config.yaml
vocab_size: 32000
init: "trunc"
init_std_down: 0.0
dataset: "wikipedia_en"
Each number is 128 + 24 x the weight over its row's rms, rounded and kept within 0 to 255. Layers, rows and columns count from 0. Numbers have three digits each. The size before them is the row's rms in percent of the matrix's.

# k: layer 12 attention key, 128x128, rms 0.212, rows 46-81, columns 0-63
# q: layer 12 attention query, 128x128, rms 0.209, rows 47-82, columns 0-63
# v: layer 12 attention value, 128x128, rms 0.334, rows 0-63, columns 0-63
# o: layer 12 attention output (transposed), 128x128, rms 0.456, rows 0-63, columns 0-63
k46 104:160098123143119085157086115081157109093107160139090118125139138179125120140161106123120158136128120154157102083143187137133131108089154137131129099128102120136111091152118109141147103118146130
q47 102:104138159070120099121139144107161114146130119183123118145150141151147146204147145175129118129147127112127162123105093083112145184098138081176138104125122122112144123095118145150104125103120119
k47 115:130143163114107094119156123138094072144109137151155115170148168150104115177134127167149108128177135143122166111107134165114118114112110125152175134154140125149116120118118139133133150142100097
q48 117:125126117147169121093129087121116150148133151119116148087128090134111124130138095118109122104132096113121130151138127097120107143119148109152145143162127189132148164144171127106130169142131098
k48 108:104162131123162124128141134100129101115126159131141161108147094118139148115115099088098121127125086138113125133095161099155155123114193087142159151123173129121109147126113119146127106155163174
q49 112:125122100074092172149147175134119130115147150122140102142156140135153136140104103120116142141126103124158149163126137108137079143134118099133098137086145134152139135132136149116124176127130130
k49 112:088122117127107117142131134092120104146125088149099071145148147149101107129096110129129123083109142087075103147127140126129075143099124067097099187121119083141125094104128119115122136124122102
q50 101:122091118127126139142121163127126145093131092149125132142077126088145177096105084129161082147085090104098161128141138104112139092108140119121140122156122185142126116102106096128120126113139126
k50 115:138157113165151126184150130122132149097151100145123135116065090121147156123124106147136165136138130122132138144148146160127091139125175133115154116156081155145127113101104129095142135119120121
q51 109:171173100139116156154115159192093097152124138125079124109094191123121134144146111136150133133118119141100130104114133130130108169077169132108093158158153131123117124126116103141112154128113173
k51 109:116102144108096128136123106143130132145166112128121141142120129149148108158134113115170137130138116121137114091140141157165146131134121084096119118157136088101146090139132142163132103121081157
q52 112:112108125120148124098096151102157167130163135108108153080176116155115118144094155112169077130112140136107159135128101094136127093158141142109125106107150129126150133100137142105125153128134116
k52 101:133132087106108180140137172101133146115126144110142166173093129114100101131087113114146108130087098134105153134120172091185170111180154124141115143111128179115137140118107116141116138133112141
q53 102:141113141127123154147121105121114113144123092148182142169111138128090136139158148135097149177160118097129153098161177148154148115146136101089156121147131124136152130105129164109171132102168133
k53 099:162141121126148166138127098177082126150144094103149128133121137108089138088133126131127109112188115114118141132152131136122154100134137139118143082144134161144116133134178144150120160131159161
q54 105:107133125118156111136098137149088137138113121150111131148149079091093150147145118143139105136080106164148104111129130152153062160148080126103145106134114133161113134110080145131101123133160071
k54 092:109147119106110101116104124100127122126140118139115150145127103116129151134157136118128118149126100140139092150147132141155100120157128116159153111102155152139114138099136149104101098174170079
q55 103:066138123148132097134146165162109139116120105092110069127147157122117123174160125142138152138106149125105111105130149113126142142108120156143130096106135081169116145146182170149112126160127127
k55 103:110153100131123152148137135159125173096133152064122087080158153134152111189099146143121119114109127121104143141130146105127173132146136105124130138132128100125159138121137178121149114129133102
q56 106:114162125124129118106123152121150115129140127094134139112107117150124062100119086139145117143124127116164101110109107126133103127158166150141102132118099115091104121119112090134167173106098074
k56 108:134167138117095133081124136136133112131123179090120118121115136145115081110120146115149108142103105153106099121117098109142113125123156162158068154138091119124110129150170123177184155133111092
q57 103:103138154107152124165123111143115100130140113090113114109115166118114124091090161110136135121126118182140103107088094117107102124127134135136110090111184093124137123110102138123131132157100134
k57 104:139202113103128104117128117141109112130121082153131113120108139093116099127111146137118137156126141153117102112127087131062143095148104127143127162126164107130139112125142123133143140138146126
q58 101:136113132109132123136153132087160125127128144126120150130160113108110118048142167118120129131107148105135109137122098161105130093150146166138126109096166089072127137144111080140129120124137148
k58 099:102092099117124123136167130113168161124114109126141150137127117177158141101116133104122156103143113090137132115149128164129108178091134116133174160151168120086102149092115104173159133132104121
q59 110:110089153129146103188096133138086156120148079148107163136135084111140099132153133130186155121146192152100120095143097098138115104132101127166134114148144118131116098117163111127120097111131105
k59 108:127102135125167129126135126143104116122134109167125148105164109143146123152152095135181139095127147152106119128121086092106114135146129106147153131105159109157127119169142112098167125111105166
q60 115:145163131157117156155149157146111141125105148140124127170129147076149148135119134129126161142131130150157151158112136122117108126100173090144138130129139089130159128160076129081148143131131172
k60 107:106115198112151129139137136149078112151139091094114118168112111093137113123132150130150169115121123116101136160125121155106095161093145095130108149178124114158123079132118116131143111162158132
q61 115:182111144152130110103125110082127153120104144127165089099125128146170077078097131095117138132108107146144091132099090158156103111123129186103098146158105166135143166112114136143096164113114136
k61 103:192115137126132136109097087082145097145105105127137073170154174136137100118108149126156146143098161130135098111076113156138128139135158129120095117126129132138168100135087112097122150128104138
q62 102:123138143104096145149099112126125160142110119113114121079126101113142162138116091116116159099148162134129154168183103180090105137122149202146064140145124131138120136105153116134108125154126110
k62 115:121115114146099170145130116128107150135081140135117137112129121119121143110109094106120143117109142123166127110179113154094167129127111150158103114122140113132151141133171133122091117153135098
q63 107:142113127088105099157167193112139122176090104095120117093100143145164125146131115126110097132143118133123174140152145177144137108125133132123152154104114136089140172141132137109124147107141129
k63 113:122088132129097113164122151138122111110118126122109110091120135140139105171141079104162106169151112131137132186115123164132130099143106136099134168098049166056139143127128124121156155113134106
v0 093:130103174110173104158145126112124173138181084138166096121144113123108119143129156119165062154145126084120104145130143160151147121127132140148136152133148122129137129087110130116089123153157097
o0 091:140155134139109197163096137134135153119146136152167130108135119147116107135087124147136153125144165137149087138110127160126081119134127127065115179107114122125113080182104129123125126118122143
v1 092:112068120121117126148103125110148147137107139143170130105129127063124148133086107123127121171077176127134148077107147171165136123154116154092087110105119124111102109141112135112136150144160110
o1 095:107133128130107095118127155167087091114182118127108130121144132135120112142133074135155167147181105166133138126138116121083125141127164150162145119161057141129113131159122120131168084134117152
v2 094:116134156131119121107114155137165099153123141179125154135120099102094111123114141139158131151139146129118127106108129093098151117150079086143115113134141127111136148127131115101135045097176117
o2 094:116141140123115134120145096109141105144140115110108115115108104136130099163143095158106087113160149106115122115120158151174130157095134161129125136180113124161098161139093099128091102154117164
v3 089:115134101169133136110144110127110161077137131124116139131157127120128153156102156153139098109118112105157121175136114142143085088142102149139171176110109128162099106142103126066153145156138178
o3 085:129114165149124121158104135095105182132123146125153135154146139144143127123121081117148145160144132155090127092160120090145121114196146164150125128110109103156128120095167161156140107103161108
v4 096:167110120156109140143175134111158128150123108128149159154119127149114131125134132135132138116163120120072099145140088094143112088116120144079130139163099111160115143113116145116124147138124155
o4 094:109108109144096138139092138145177096155132100157121112116099144150146093120122169124094098126119129197119135150116157153142150142154134128172096075092162112128120135122156142122124130133087095
v5 087:113151177143133149169143148144158150117122118149153117104136140146133131109100134128145157138122140132113095137103149143135126107128143108139133133159089173146062101101133109158155095106128110
o5 085:158125127133118124109128128119130093121106083163127142122170094124112151162182114092111107115136165109137114140124159136110076134174106091140108133107129110123126125121103112135119111177134151
v6 092:191166136137176142145152124110142119102130118086118155154090109115131166103120167150093112167139101122149133161180149129152139138097126092116132133150151141113125182124130187139151145123151112
o6 095:130148154102159139100159148109093112140123116147138138101138134144087119161126156135126124065162102133096143112103131159113111158115087113140088103095120143109137138080169071163132177114100119
v7 087:149110123154134172107140099139092123159161147130121121088162159112128115153088112109158123133096091119136101142163135106165110143117127112096116070145118150151149111138127126156163145069117149
o7 084:123178107068146163126066125097138130148134104103100132130152117119149127135107148128139104087132148140151123171119125149141144137130125106103137156089145111158126128143078171084094144115149140
v8 099:130147083079136142111145096090125149110121155122097145119118109125101143111128107120136129142117173119142103101148093150076140152116142167117117091115163149127109164130092174111101135147118117
o8 088:117127127120135135145125131134085124153104100106097112132121169084123108158144104111126120145113108120100116149130140104150160108105140102155137106136089091111116143119153084131135161111106119
v9 093:132102086134149113140075131142139122120126115141145087184147173161108127127146154124176153125118114122168110122139109054105145134097107083152095110138173125165131153119109127117143120119133145
o9 094:127155120119143131124175096132080117103129129136100170135146088111173130118143148096101106113094078144129125100116132155134135079119163139143146156103111139125146077094118093102131139165136159
v10 090:123098147093134113149110132150106141093163145148113127112136117113093165122132137100137088065187102168155119164131146164135155146110101108133122133170124112104140136124129135116134134129087112
o10 084:191157155125128154149145072134111148136104130117094122137139157127119142089108166145173154122109165098165140163118141165139123126158107161144127156072122129139124142120102133103124158114082123
v11 090:126128078128126142144076104139120131133129141125136097125100131124142102158120093078064171116117147153136147109113137136093132128103113108110126164122113148135111148109164158119150143122165137
o11 091:144096110109166104103151151131103133113122157095130154134143144118115145088100114134076114102138122105106083164118091104155115066159155115105170102157132163132171082140108126126128134128123125
v12 091:137131142152139111160108145118074124097151132150108113113101089125142136110123172096127138135167103098091104112135159129088127098090131121091073139120100090144163136131125138133174127175107096
o12 093:148122124139097152120143073108160071124110112129133115095164153152111162116114158132147137087109140185132114125133158134121174126201120120141163120115148146099141123109110127129091175134141111
v13 099:121069150117119075102129158128119178094088149131086175122140142151117096076075088121129112137134113113124098121146131124122134173117133085116161130123126113129156109160129121125152134150098134
o13 098:123136117135154137109111112132110103131128124124189087115131148173133155176168140144126110153146151133128180124146088153148118101183123139171124128118115110134055157103105120154167156131129128
v14 096:124124120126116121153101124113132073139136145140171132136149145093149117158126102128134083117100128095124101135116167134111118150090134159167165126130093101141140120135143132077112105133129120
o14 091:173101094128107154141117138095108159115122111105114125114109155187139103142160143129106106142148115119187140148158116141100153116138094119114059126165133086135122097133125135158084126110111142
v15 101:163143125123095076151092124109130173148121135143108100117126111113172088152118111092136161123145132155130109130098140123096136135084174165138126122109107125132141123087068163107145112125184124
o15 099:154137089153114119137146139131131085114099099107152171078160113173117137163116128143136103137141158142107112146128102121097146093156154112091095145162176137138107092140132100097145119127141111
v16 094:152121135110160169133107103157189131141141175129161114124100120114135148116126140110092126135128085124144103158119137121107117118116115188067177140125119100155127134120102129139147127160154125
o16 096:137160112119130142124110143087121123138155152158175147121138152094175126099130125123155126114168143146110131108110101128127079101180091126130095115132119160112096076109136140111103174100104107
v17 099:114153121113124118129131154136142099112168173115130146108103111116102143097144118140122161125117145108133151112105109121101104105108167164118154128115120148124148126134158150186095056144176153
o17 098:104146161148127076177127093097134080158129142125106115111157173090115104138130146095142111080094156134167124127142136142164118111170114125108139101126138149102148096150124105137134149130099088
v18 093:102155136155067134158092128109116152142088130151128115129152134120116150155108181193120107082083136120154150113106119134119146168148121074129114169106116152132080149101099167102148139068151135
o18 092:165171160203166091130132143104128137121150075118112151134119146130138091153149109163151110142191110125124151147118131093125115104081115159147179124145095123154150152101128129144133100149206145
v19 107:128118132093115167120172145158159146118143103108136198156147148124102145145132161114153104123135140119123155116152107078125164119166145141098163126121140114123145121135145126119173119160115140
o19 103:134120126155125081172151131114139138121144140145163116092103116148137151097153131121159141104143096116122116126143144172149104158117125148132171141149104093119089151111116107148123123150107100
v20 096:106116124193136146108083145093090065100116147137126157085097125156139058145162109154101138134137109102130124090092114103124102124123120126169154143146124135125135098148139106120133102202103150
o20 095:157102165094142121109145123108140143154142134131113128140157171104111169120097127139108111168091114120148118105100134125126129110140151148077105101145149118107135128111128086127145137149151128
v21 087:162127106108154114129153126123083154141129135098130123117153106113137114177133142124149121138132150109202118136101105092091092104107141139137159126115125124144136112127146107119173094143118141
o21 082:127137122111126105134103097126151184146123141114127166165150110156121104116127120119126125150113184095074101091146137118105096099139165168150116152097202186130109159098116113113116134107114136
v22 094:144138109141164167148161141100129136079135106090113091150111177148077148148134115160169140120123141167112118124161141111124144147157161167120126143100114137161155128073126138146091135106167124
o22 095:124130152120157142126089128182106153124138126162078161117059126128125144127174154131110109110135121115121089112108093138158133160157108121128105127113130133117147123099124129160110151161138134
v23 088:125124108112106126142106113111109151130120145135150141138128168141109145090124128167124123153120146117097086089110132140121132146115168142144155130138129157101126116137072038099105138137112139
o23 091:141115129152132088121150145164151065134106122109098123174132118126165117167120122134148127103102116153121153136127163150161123109103123104070132151138134164187125106141130158138141123134162159
v24 096:124166077140141119126132121135130115142131134124148129106125141134130122094127131106125167163144127112091110062100115101165109112134099087107131132135145097081161116130152127133142147109123118
o24 095:116136136117145133121145131121110083126125115118124107097134122091153157129135186154135131128105079124083107110135184116116109121124121099146151083137124136123108156124087160103065144139090131
v25 104:139121110142082153091134131088104097106114129131166133150157146177179183070150140131134146150137120096153115113126150130185140150134180110126132132111145109139175104143118134078118174116153116
o25 103:139128130107162123172155144119090154170139112156151139107108182085133101166138171167167103129148108180138147144108135139155129129130107089152088169137137136123166153109129118130093141140113118
v26 099:151100147090147127123137154151131144094110164143144142140124144147157091140118116131120146155128122126118135102160132161101137161107137147138137131154102095138090136077117124125108148145133172
o26 101:144138062118113128108112149148116114095123137175102151127144126129129122129107117125134095133121179130131133143090103103125145113180086125117116108104128122153107097132148118120156109137157138
v27 096:111128103148119150129123113151119120101125137152097116079113089128118125190109143093174101121122126167125122114128101108113058088089134174154099083063133154183122132120151130133152151120145121
o27 099:135104124108078083122103134114175140122061124098134131150131154130120111109122124186067128150123118147100111152156136115118161123160139111130146127117128101078113115134138161127124114117147118
v28 087:113181098139079150144120102148122116103110122135110095119152139096152088105116121115121080116131128138132125159153153164143129112131139090122142150164150153121140144120128104158099132135097121
o28 083:126095158121131139112071130157165157167101110073146122099129107157104146140148121149160145170126112132133117124161157124116146166157102121104109140133107144176140089108089118097143102112132084
v29 093:142121139122136106117121141143137118133112123149128143095129124123143083153112147118194097139135152150145076122135172102163098146124133104136116092140131135164092123114114183126125113163146150
o29 091:111138103098131139098105124112150112149108072131134142096121125152117129110122084145058109136102120139117212150130124128112114128107124096120102112072130104147116162138095083115167137123103111
v30 094:131138161154150141157139162106142196132132081137113068138095093136141120100121128146134141150144125144108138162105128133114114100119139101162089102127114167113129123118157075133113128114106092
o30 089:134096155148117114096142083153115093155099108202118163150123102148095142163131143119122165110119164117126129137132146135141140165157130124134125145110118074117128157143116144163106125098138132
v31 101:168132118141172146126113144109132151119117152138123102140101110154101084162142123087131148159104076142146086136114114125109143170148110101141108131115127121118095147098129120148130127118140135
o31 097:116166120088142164115130110172074131113145123108128118141137121097106140113147154162115146107139145106142126090126150140126146121127119098103132132106122086125090107163119137119167102149127119
v32 083:136103107115094087162125142130126092145105118157107139142086118147121117107090145110124175119191133131104123144119130164141149132178218103060139105100144122134123153112128157152123123149076132
o32 082:137136148128145100110169120136140127109146131087156065099072122127151166151135145097076094121108174148115138178123107135104134159114120123116161138136143147105131097157141125094172117084100100
v33 095:106121158140084163084149161143148160144135111133098140081086113154134148174115152121112124120095094128123111107127132124145135129093107135150137114127070132108115152143114135115122138117174111
o33 099:155102169147122122134144157089113103088158103121125118126121118113132171120113119104155149139145112128130132145101128117133148133102117107126091131146126152155114161083094141124090182125130143
v34 099:121143168095115122122133147112169158162124125122143164077149138093118164115145148109112125118199093117107149122093138145100122114108156120153101128180113134125142117110127144151121166119175126
o34 097:169109170152098134125148149103128112159148147145162140100132112124128112159063121119135116121150127095162104110135157111180119142115066119115109128126132130137135146123091145072126131140094114
v35 098:132118094131119140110157110168124147101097146118149110107102114150103105149117093114131152119166158105133101119124111164108142152135142088115146094076162143115155159150120113128169159163140129
o35 098:142114140110169098135143150117108147118118133137128073169108092155132158173123143127120081116106130128107107107095122128168101154136127087124129170166118127095093139095121143126150109101150108
v36 088:155124131119176115112110096107158148069132143121127089121128128098121137156124126158144147122133112095137123121148167101117070136136179122133091134158106110142151104130138120122132106151108090
o36 086:134126111113091175112112109183154082169111122136139155154143142129098140143118135140149117117148132106107115105127058139122152121136098156118130109076144123099144111131140116144086115141140126
v37 091:143156079132130125116129116130121103107175137135141141122133151084164154144111126164069143112083147168121150097107101067112117120123152109120104092109140146123127126159145118076119118159137108
o37 090:104138157084119110127120138130148136131132143132115118150123121110115122077111139107167120152166154102097092152146173162163163146143158132113181109149141111138160182101184127170139121083088163
v38 096:126138145131115147126110121158141094139148104147137111118140092145137160131153158131113143146140102121154115112128092117177137115075188151152093132110135105099150154108087134155114049145106097
o38 098:137140198104098112146165124156155108118144121116154159121125070087105125138131147116177149114106116138178118129118189136070128124104111116111145168156165120131134118120165116105097157105108114
v39 094:162157115104112114145147111142146145101098141128080117167154161156108107135126144112120090107148112107123138112129123082122115098163080153125139139131112127093114153128127132085081164109071118
o39 093:124138104210102142128104118164115127136142098117105064124143131089128156116123145166176126146101089098077131140117163089125152104114099169144150096111163130154113140144125145156102162125114136
v40 100:145112132119120114112166162118168186157112099139133118099189080113155084125090146115156151104107104150154106068127148154099132086131151113149114149140158129114125050132128161133127133137144169
o40 100:138117106138115120130094151141122117140152116134161120126086120138145140135125126129124132166119130120155123127136144130093106100138137079100183122107091145156084198123100134110123136132119084
v41 095:108088128172157141070136121158153099149123111147077143148217139117144130134128086134129120111144129120145131105127102140110122141118102116112080155178124119122140091153130139176110106168117144
o41 094:139134125121108139083106073136093134131153181139138143139157099139109145101103126128129155106089072139145156123118099126119156097123132148162162118128109097152130141129125060064136126150138107
v42 095:129131162137127124142136101122108084110198098104111129128144116144158169150155101149135124135132096163134167088151102113134116134082163114136118124150142087129163119143124159141089136109108151
o42 090:134138135105095120143100143124155154144103123114144115120152134113138115142097149113152148125089142095145098147091099124067195159129112175151072119109103092101103098126151118119109153094093147
v43 096:135137118170088103126135140097149159130147162161177174104122129090120130098127144152110140127126130105130163148144116114081133120126154117178100129122088152132118137096124171122152130120113108
o43 094:121116175176125130134173133096107112125118130160115146105115143132153149191150133081126119153142151175102105115146139137112156100142125163146181116095143102152187127144126118124134131123149132
v44 096:125128126126130081106154109140126107111133157143138097141116143153094135110113121113102134156109120101114141122080117166061178149129165150136120102158074158122124161071155117146134101116139124
o44 097:118131122137132131132140128161101104122119149098100114132152136090109116155142159102106110090116155111130094106098118160134127134102077148157169153150157129149119088168128119126166135104089140
v45 089:130146142150087148136111149131167145130135137123113135083179176121108129165112107132164097131121183095148103112131143172128130139115124124193119166068099124111111157126141174129127099127089145
o45 085:173131145139157109168101098140073124115126149157154127106116107152129157129164091109140101159143135115103174159136111098113146096143100112160153119156172130151135134124052119131112116107125164
v46 096:153122151101107162122123122112150130109139126100171115145128129115108145160128088106101145089138146148168139141112102101152151113096149170116115168128135092115084152084147127127095121106142154
o46 096:144112153129152111207119117157129154148099101122116143123112107144130110125163116108169144130131098107142083142117127085150151108145119114109156128108129152094127110135110137129133115117103119
v47 095:109113135136144158118153120133116160151104134157133111164119160152111147119136134083099117135115125114147144131137095118159136121100142131131112174164130123133110122081098122132174137163157131
o47 094:105107170119149131119105128139110124110159107174171137103146115105131112118144097108153135139122108127120103124100128106130112105149144156159109149122099149113161128111108076129161117125139138
v48 096:155139100143145130151145108119166119103122114148123076151166129180162117111147153132094132136129078112088112117130130095159110108106135123101117098102130133178191127114123149148083111098115122
o48 093:126127122149161145095068111137148103140104107134156156083122126100105124144113185139148100114122132156116129100147125115126162140119083107093128143118149148104120128138137152135082173132150129
v49 092:058150143152097171087125135137120134114120158112084140110113095145119152140091175138135074095144165137159108100177120087163159134139118144130120143126136115136133158116107107108135128110122127
o49 097:124124119106129105137120116081121119111114106094139180121100158065171113112130112145123144192130099130081162157149135133145165153116110159131149143119138114150124126075165153100144136105130155
v50 107:102152119127134099078124089142116115083127162122131177110092091123085126094131116131167121165131146097110111136097152167137146136138150121127090153180124105130160145128132136160124191120143136
o50 103:125147173149208136135123132114120134170152132060146130130134184132130094161146099142118114132121144119118126131128128147137136173120107130152145111114098098114132127110151108097116142130127126
v51 090:065170152157174093119107111139093126114123154136129136152170123160164148142134171141101153109117157119133132105122093125112109106117112119147122136105112094148119168106119123107095133104143125
o51 089:101097089105125090154125110117116076121139118100116100114130146150081079071095150143153078130111134118123130135116161113130154097140097135102121135156148112108161163137176125139152137128148186
v52 089:098131152115102088154115132161114107118104135120122121152137142145169132146132153141100138122132106135130129149121137147103160165103101157149103110099153108143120086125124132097137110123144161
o52 089:141124110143140090164148130103122154113098104098135126109164150163121111105128157141163119120078140116129160144118120093118156123113148125135143148153114138127121138099123117117133114139158136
v53 093:134126164121130100130057124087130119106122126083102104137171121105142095090147107145169128150094074118124138139102131130142153157142130120078124133119116116107103106119115096124130125151148080
o53 090:123133137146091167083179159190127124139162146123157161141145168137112105141132134110119127149138162125129134124149099122074121127157126152125153142155138183161154133152102118125137098111129128
v54 091:165134143109142157128133114136120123125148150143137149122119148108115127121116109149072137141115124109133113125158125188121098130129136189111173125130075092095125126146139092121168120114119131
o54 090:107119107150162074186116132167106162095110131107138084152171160132129123160157119093170140100142145132152075111125135101116145145129119140149136154122165139115102118109137131122123113095135107
v55 103:127120152132147149181111134122061112132128170141134146160110137092124140104122110123123139095148130145153166115142118094135157098126072094161146087164138155110147117122091098108093117114201118
o55 104:105124121118121127094139131087147115134141128097099119096145117146107086151149187099142148117125134099148099122115149137158095130087121182080114145123130129156117139105124141166157136155126144
v56 107:126120122122124132094112107153179126147129157103103143124141196138120181136140098124165143111106145115153117100143101113120141122088149126143065115115129139116126112145153123119151102104119091
o56 105:143107189123120157135157107112136116161157155132133146134119093111141101130154099114152110122141122128139165138129111118124133124161167149167145144110157135107105134136114128166072159137133172
v57 096:133107145129122161128068135107113112147132167128088162167105141130128151147146123156122116109160086153131111121126073149117097123167104124141183099126118108131168166140105147108152104117095154
o57 092:100149171157116106140141127106115138133145128117147126103128114135161115101079135141098124074090113125137117139120109085112122138127141212108096143105135130143088107144143147110165174136145137
v58 102:111086132146144180142086114126135147124105163090168120140166138111116103150117099129132134136088146113178119167095165134150180110122124101158123155135113118097134143125066119109114137163167145
o58 105:106154131097117129151142125149111132161152126139113120135168128185159119101168140148123130132122119111124096129150128118099123082151135121104145160147128135182130111124109151157138106124136128
v59 092:135163153120109149118145092138138138134152158132147084152102106111134101111149115151155136146156177136132103128147111125119121140082061139087101142101116112108125118098130099116156104141141140
o59 083:071120108129134129151144145140153141105095126114142180120151113144147133134156092097160133111138138130088150149118151085135113150138145142158135099159127109125120153116098148131143164095087103
v60 099:109117116148108133175156136151161148109131060129075131124097144163096135129121161161146145103160097150125126139137115106128129105087115132161120097120106166119129135115112134146078068167098111
o60 100:152076172149096134055124091135160100131106116164088132110113114108109134122085148128119119113093134133137163116117097136121141127134122139071124146111143119109100087138132115148118125144144144
v61 091:153072088088091102111144125132135149120104154131079142178103096115134107114145150123148088124131080106126112143136161116156132068097133139121140137138100120142155114096159114133085107126136139
o61 096:092146132131135147134071142142161138137115125111129126103122108136119096117095135165108115127137129139150120123123080175157142124159093125139109139156142142121141159130120111153107137129141115
v62 101:125139148129155139125136205142147129115098140124139109104123177116162132116097139142135108132112109081138115155158084113109146114134111115125156133141142085153106141147079117112145178128166154
o62 106:111137092146111139149147113107099132136170097169135110110155114124123128117132125135188156134134153142156139127094136153147102153151108171139112088108117179160136099116137156090129096147116126
v63 104:165128125084122128095117126173099113141118098135150115106150126115108078152148113164122127143137107102146132124137126131098166081142162091122142065138104124137162137131138160122136134151102187
o63 099:097124152096143151159155145108110169168181127089107155130134112140167149130115078095124135143132157149121127129163120115157113162129137152078139148115157118134096162107113133104142142112128093
q64 066:144123157134121140145181116129125154154102140117159122099146103109105144155154134154103120186141183151122081144143111128127132127133113107141180138120129138152142105128182134087128125116129105
k64 066:127149139122118131133121141142085109185120114140100129111133106157124091118109119121108138144099100130107133080130120104124139136171142121139117118123171085173136116106142118145166102146137083
q65 070:097127103127141134102148100092153143121122114135128141135125117105101171105144143143144106104138126160146139118079173135109141107125117133135108170117144126105148144138104117181172105133123144
k65 070:132123119133115112085128111120124162130105118164091118125117146119120116103117128139113101123092110120106139146162112112098107166135137115160150088175138121143111127142152096112145123115068137
q66 066:151117104156121141139162113122121112106165099150154105115177092083149147141097143133123090130118123185109137167169071129154142129162146129104131152150115123134150101104122138135098095142190097
k66 077:130102160069116112122090178123115137125113136128167137110123106113144140109143141130127136131108099117158151141077158118115157152149092111097165141149173108121115125151140140089113121101143103
q67 061:109163133136131116152086088114140105156159132115180151085124103147155123138117088121136146177114115103129107111142101137161133140140148125156138114177100139126126156153126130107139140117172124
k67 062:106199146092148148111105118119105143113125142141103149139111115118115139112164146146139121153114109117113153159093082143121103126080151098145080124137164126163134157125166129122119132141101127
q68 078:186116140152149095193127122153141102174121158138124112124170114117131124116134107113101118108135151097128097115122138148195141114103120118167125072120075113061107120116140141112121136145164096
k68 071:128107103113095082142120089113101128149120115170074156149128136147098125117156141109146117134137175141049125154148136146123113158177145114142097094124130117148105140124119065065125120154129129
q69 084:089128117123140168160145124112118166071143119152152149116131130113104160116118112162143129128155132165163114112078140098104151098121153134155112188141196110127163114154168116134157113122106137
k69 077:119093159108115121103115158112128097103132101106132121084122146092151110146157154142116128143086145140134114146107123140143159156142149114093179126101156088106158145138139111125135104096170114
q70 096:122123118120117131136150109129133157130152101112095148118113115103122139141124110175136100169138160116133078136127120075109136102123108130134169142121177126141132137149187107087096154135109130
k70 079:074122146101088120114151144094131108072132050136159144083094113132128129138091122100136136140127153154140108133101135137108139139165136160112086116157122112121102080118124134122123120112138106
q71 093:093136104155114178082134135154120135120159099087080105140077160132147132160100126132124140141142142097140117142146179124101109116134126118117111158162179113130173152137156136105162126091142136
k71 072:084136162136139133173092148081145095087114144114134135118140112126105120146079089147114122115110136158111138116133118120151124135103106158133137101112128137107145170181125134126091117126125141
q72 087:173128137113156100211124104152133159166098154152130122123118096113108125095166122127155151124145141109174121123164165087121121088091114108167136164153102138103110110132157144138127140134146104
k72 076:159116155158161143116088116108096068106127132167101110138118140124142158133162120156080090134168166126109127147152114151165120137118125150124126081091153105125178164155140101138130141109138127
q73 105:116086152140083151138146109084131151061154142122151122127145135135120152133137090137126123124126106122147127105110160102093098097106153140167106190133202115114147114149169100120140110088125094
k73 082:101105125105127153112119149113148123097132124116191164127116130121118101140132122159124146095122155162174132137127115153120148115151117112124148144138130128087174090166128161123107184107136150
q74 109:100115093137125160109135121145185151111156094071166113138104162126138133154119096081096121133150119144158128149129133116110141142155187119114166151167160130134172144128117177122144130102085153
k74 093:128153115143154142118126117087115129154149154121132128155125113151151121131106101089115154091158140085160149102134143116127107083110153139133091107149070184119138140148102163113132138113098159
q75 096:163147117152140135115121160143116092140097126124107158111131090144164106140134202095133125116131141110096126142115091183178150152137098104087150102101071135137116156125102131136168125133158159
k75 104:156150136168117092144156104142137156134126150148132154164161150135140167137134145092133126134132113140151106103110120126103131150129143126174101097126079167143093126075119117098145110117097125
q76 104:118111154121139127116127068150149164130099157160165079126130115118094141081169097133122110105128138114166112099144132075094132097103085121107142144161110127113119119131110130138132138104111071
k76 104:144125112149096202144104124140112123134148122142202156148141138110136123131121127132142152142123139145125141165163125139128161103169145118132124140140139115117168105147122159108112148150134183
q77 124:101089109129124118132155101115159164108149114105166101144117139162120179112155095125147138084126103135143104124086155122119133100091147127116143149115163121125171125147118130095169139076074097
k77 106:141098090134094086117135156112148120116126132125189124111121150141116137133154115135158148135099137195131144112123156179135145123118133162095155126064089103086168102151101154145132123097117152
q78 120:151102125172079134155147095122168116087140137105152130131133119112117116142132117090125150131140143205135165119123138089110156096124156121139127156151177126130179149135105164103150128117116104
k78 096:142155127130121159115158142163131119099164124128141156147114142120089110123134129071101134126124116133145092114125116142124133117132113091108121193158117184212105121135094173113165157169116145
q79 125:118103083141122114101122132148098098131150105107126170102151116123130121148102218123085112147109132171087138141118101181149171154166113103101128128095122093096093142142108106119171133104137125
k79 124:150174137112146103166180137144119180150126158109076144121153130143120145146138152110132134129127107126106115102118128137118102131089141161138105117123086122130071136092101110144129106139084130
q80 115:094153142094150124126118103113099173153147085188131116130145129153144134099155119142106126131150090121173135107109107103079127118096124129163128098123123117154074128104095179163100128182115129
k80 129:145138134133143125120115145144115086131147129159138131107127150117127097129099122122148150136123174151142148145128122126145162147203133116089135136129133151107177104151122143164138168132157151
q81 123:128128091146108144137128123098147110081136154121115106135112132144118160089168077119147115130128140148171132122131176068114149103099137134088111142165136090148153113121144140107153150088097087
k81 108:128112101132125093106109154140103070107083133129170085111104123146156123100106140130144120125140151140085151090129166130154113109176133116094118128118149106131156143168134119123138136162143115
q82 134:129129114132160163085103128146142108123122158160142119156110145132133124138123079072108122126138148086145106141152116107161129135149170124075146146151086137108161112130095175109128132135158130